Part of a small language model's weights: 152M tokens.
Each number is 128 + 32 x the weight over its row's rms, rounded and kept within 0 to 255. Layers, rows and columns count from 0. The size above them is the row's rms in percent of the matrix's.

# layer 4 attention query, 256x256, rms 0.0381, rows 0-10, columns 192-255
size [ 77  82  96  82  93 108 105 100 118  92  83]
[[103  94 133 154 155 209 106 153 142 105 118 134 133 160 140 166  65 130 113 121 150 136 169 123 142 125 134  97 154 160  96 151 103 120 134 106 187 112  85 141 101 176 166 139 169 150 138 149 157  83  86 134 125 192 134 169 128 182 106  98  53 148 141 111]
 [119  80 146 179 111 102 132 161 144 162 152 116 109 138 123 148 102 109 133 102 128 109 154 150 166  88 139 122 107 105 156 140 168 135 189 114 128 185 137 135 147 113 168  98 146 131 113 132 123 167 124 101 143 165 171 127 127  96 138 142  93  74 136 145]
 [167 133 128 122 112 106 108 112 161 110 151  91  96 119 159 142 140 137 121 104  95 125 227 141  90 152 148 135 120  93 207 107 133 173 129 135 111 170 151  58 164 112  92  96 137 119 179 155 152 179 130 102 118  56 179  96 147 135 163 120  91 131  91  83]
 [157 166  94 109 144 127 100  77 145 101 168 112 147  84  99 170 199 166 138 135 168 152 132 142 113 164 136 150 178 107  99 100 150 128 122 116 127 141 102 151 184 121 153 143 117 132 213 110 133 144  66 154 114 166  79 144 122 131 146 139 141 150 145 111]
 [116 119  87 122 140  32 147  77 126 209 115 149  91 138  76 187 157  93 111 148 151 168 124  91 117  75 110 134  90 146 144 121 137  91 203 207 120 125 168 170 126 192 161  74 142 116 122 184 128 124 209 100 131 111 101 123 170 129 126 176 100  63 116 143]
 [123  90 107 174 106 127 145  62 144 141  78 176  51 111 161 112 181 144 121 131 130 115 128  88 167  85 157 212 108 186  77 146 142 123 127 111 162 168 112 131 133 124  91  97 115 141 164 183 153 146 122 128 123 151 157 148 121 122  86  83 131 156 111 162]
 [147 179  99 149 152 143  78 208 112 165 144 123 184 163 144 162  23 130 131 177  80  90 164 136  97 115 130  86 162 103 199 159 105 170 142 116 153  99 120 108 135 104 160 173 157 127  93 114 107  94 129 144 168  89 139 100 131 163 184 136 109 137  96 154]
 [171  83 147 139 149 104 134 142 144  87 191 106 121 156 130  92 102 121 153 124 125 168 104 172  94  78 107  96  98  86 191 130 148 105  76 130 100  87 144 136  53 128 154 100 165 131 131 151 124 100 132 127 136  86 161 158 144 132 108 111  85 156 133  55]
 [118 127 113  98  50 131 122  86 131 204 112 148 130 153  98  99 107 146  62 109 145 105 108 119 148 163 149 146 113 153 104 154 142 156 202 133 125 131 142 154 138  79 124 119 119 131  96 147 167 153 136 102 127 163 136  91 106 110 104 138 203 131 135 196]
 [103 161  86 122 173 158  98 194 106 143 101 119 135 158 146 123  98 118 132 159 114 101 144 114 145 175 165 151 124 119 113 191  68 176 173 108 156 156 109 137 158  81 119 183 121 123 123  94 116 125 100 192 153 154 112 127  80 114 152  94 167 150 109 203]
 [130 123  86 117 118 150 150 178  82 154 120 145 169  90 131 119 107 128 134 133  92 101 145 166  92 157 160  97 101  81 153 200 125 160 156 206 148 151 183 142 169  71 166 139 123 126  89  69  89 150 179 106 163 128  81 102 117 141 163 196 163 166 152 200]]
# layer 4 attention key, 256x256, rms 0.0374, rows 0-9, columns 192-255
size [ 81  75  89  82 100  97  92 110 130  90]
[[122 152  66 112 110 170 151 137  83  95 148 122 115 114 159 165 114 155 170 137 120 106 161 129 139 167 176 164  95 115  60 176 113 147 137 100 149 169 166 120 100 145 113 158 119  98 116 164  95 119  76 149 160 123 112 167 127 134 113 122  96 111 123  96]
 [109 157  82 179 194 125 141 175 122 104  77 119 118  27 133 119 125  92 168  82  95 122 139 132 133 137 141 134 143 172 156 168 149 113 106 102 136 161 119 127 118 121  95 110 147 123 141 125 139 118 124  83 157 132 134 112 118 146  87 119 134  86 142  68]
 [122  89 169 157  72  73 177 102 154 117 165  88 116 203 118 116 167 143 101 146 142 124  99 145 113 142 147  69 153 122 141 132 121  99 183 152 125 145 158 115 120  64 135  61 134 153 107 123 150 111 211 121 110 126 109 149  98 119 167 125 118 175 155 147]
 [127 159  93 127 139 114  84 134 141  70 148 137 130  65 108 128 178 129 140 129 176 151 178 141 147 165 128 123  30 135 104 147 123 115 109  86 174 129  83 114 116 111  82 137 176 164  95 181 114 146 127 131 142 133 141 154 104  87 109 158 135 107  78  75]
 [ 72 118 119 154 143 124 153 147 170 116 154  71  70 168 163  84 135 114 110 138 155 145 145 138 120 122  90 159 125 126 165  86  86 117 120 150  70 184  92 111 173 159 116  87 167 180 112  96 134 152 148 139  63 114 126 116 130  80 152 140 128 180 113 168]
 [110 148 156  91  95  78  78 169 111 152  87 128 141 148 120 106 132 155 103 159 169 161  52  93 195  86 104  96 116 152 122 106 110 122 197  90  93  85 121 137 147 138 142  93 114 109 155  85 136  94 182 150  98 165 140 127 146  68 162 157 146 138 128 171]
 [ 48 123 115 200 108 181 199  91 106 139 157 123 103 148 113 136  86  86  95  91 111 144 152 164  39 172 153 127  59 121 146 131 100 158 108 180 159 167 110 156 108 133 143 100 141 167 112 163 112 145 109 121 167 119 110  90 119 151 132  96  92 169 175 138]
 [ 89 154 160 177  82 154 154 110 176 159 133 130 109 159 198  70 121 158  89 182 149 113 119 124 159 140  70 123  89 136 159 137 141 119 168 130 101 146 139  93 165 139 135 118 150 161 106 106 137 139 109 104  86 121 105 136 143 128 123 140 167 170 134 163]
 [105 102 115 141  81 129 114 133 138  88 142 131 118 122  99 190 105 114 140  56 127 128 138 170  86 128 164 161 140  74 109 107 106 110  65 111 157 105 109 167  90 103 105 157 150  89 163 161 105 106 120 144 146 145 184 137 108 151 154 145  59 118 129  89]
 [ 53 121 142 181 120 125 169  96 166 161 106 164 152 114 101 145 110 133  64  96  88 150 118 100  99 108 137 172 129 175 191 171 143 141 160 121 131 139 164 155 136 107 125 110 125 137  92 168 105 128  81 103 111 138 121 141 160 106 128 157 103 151 153 134]]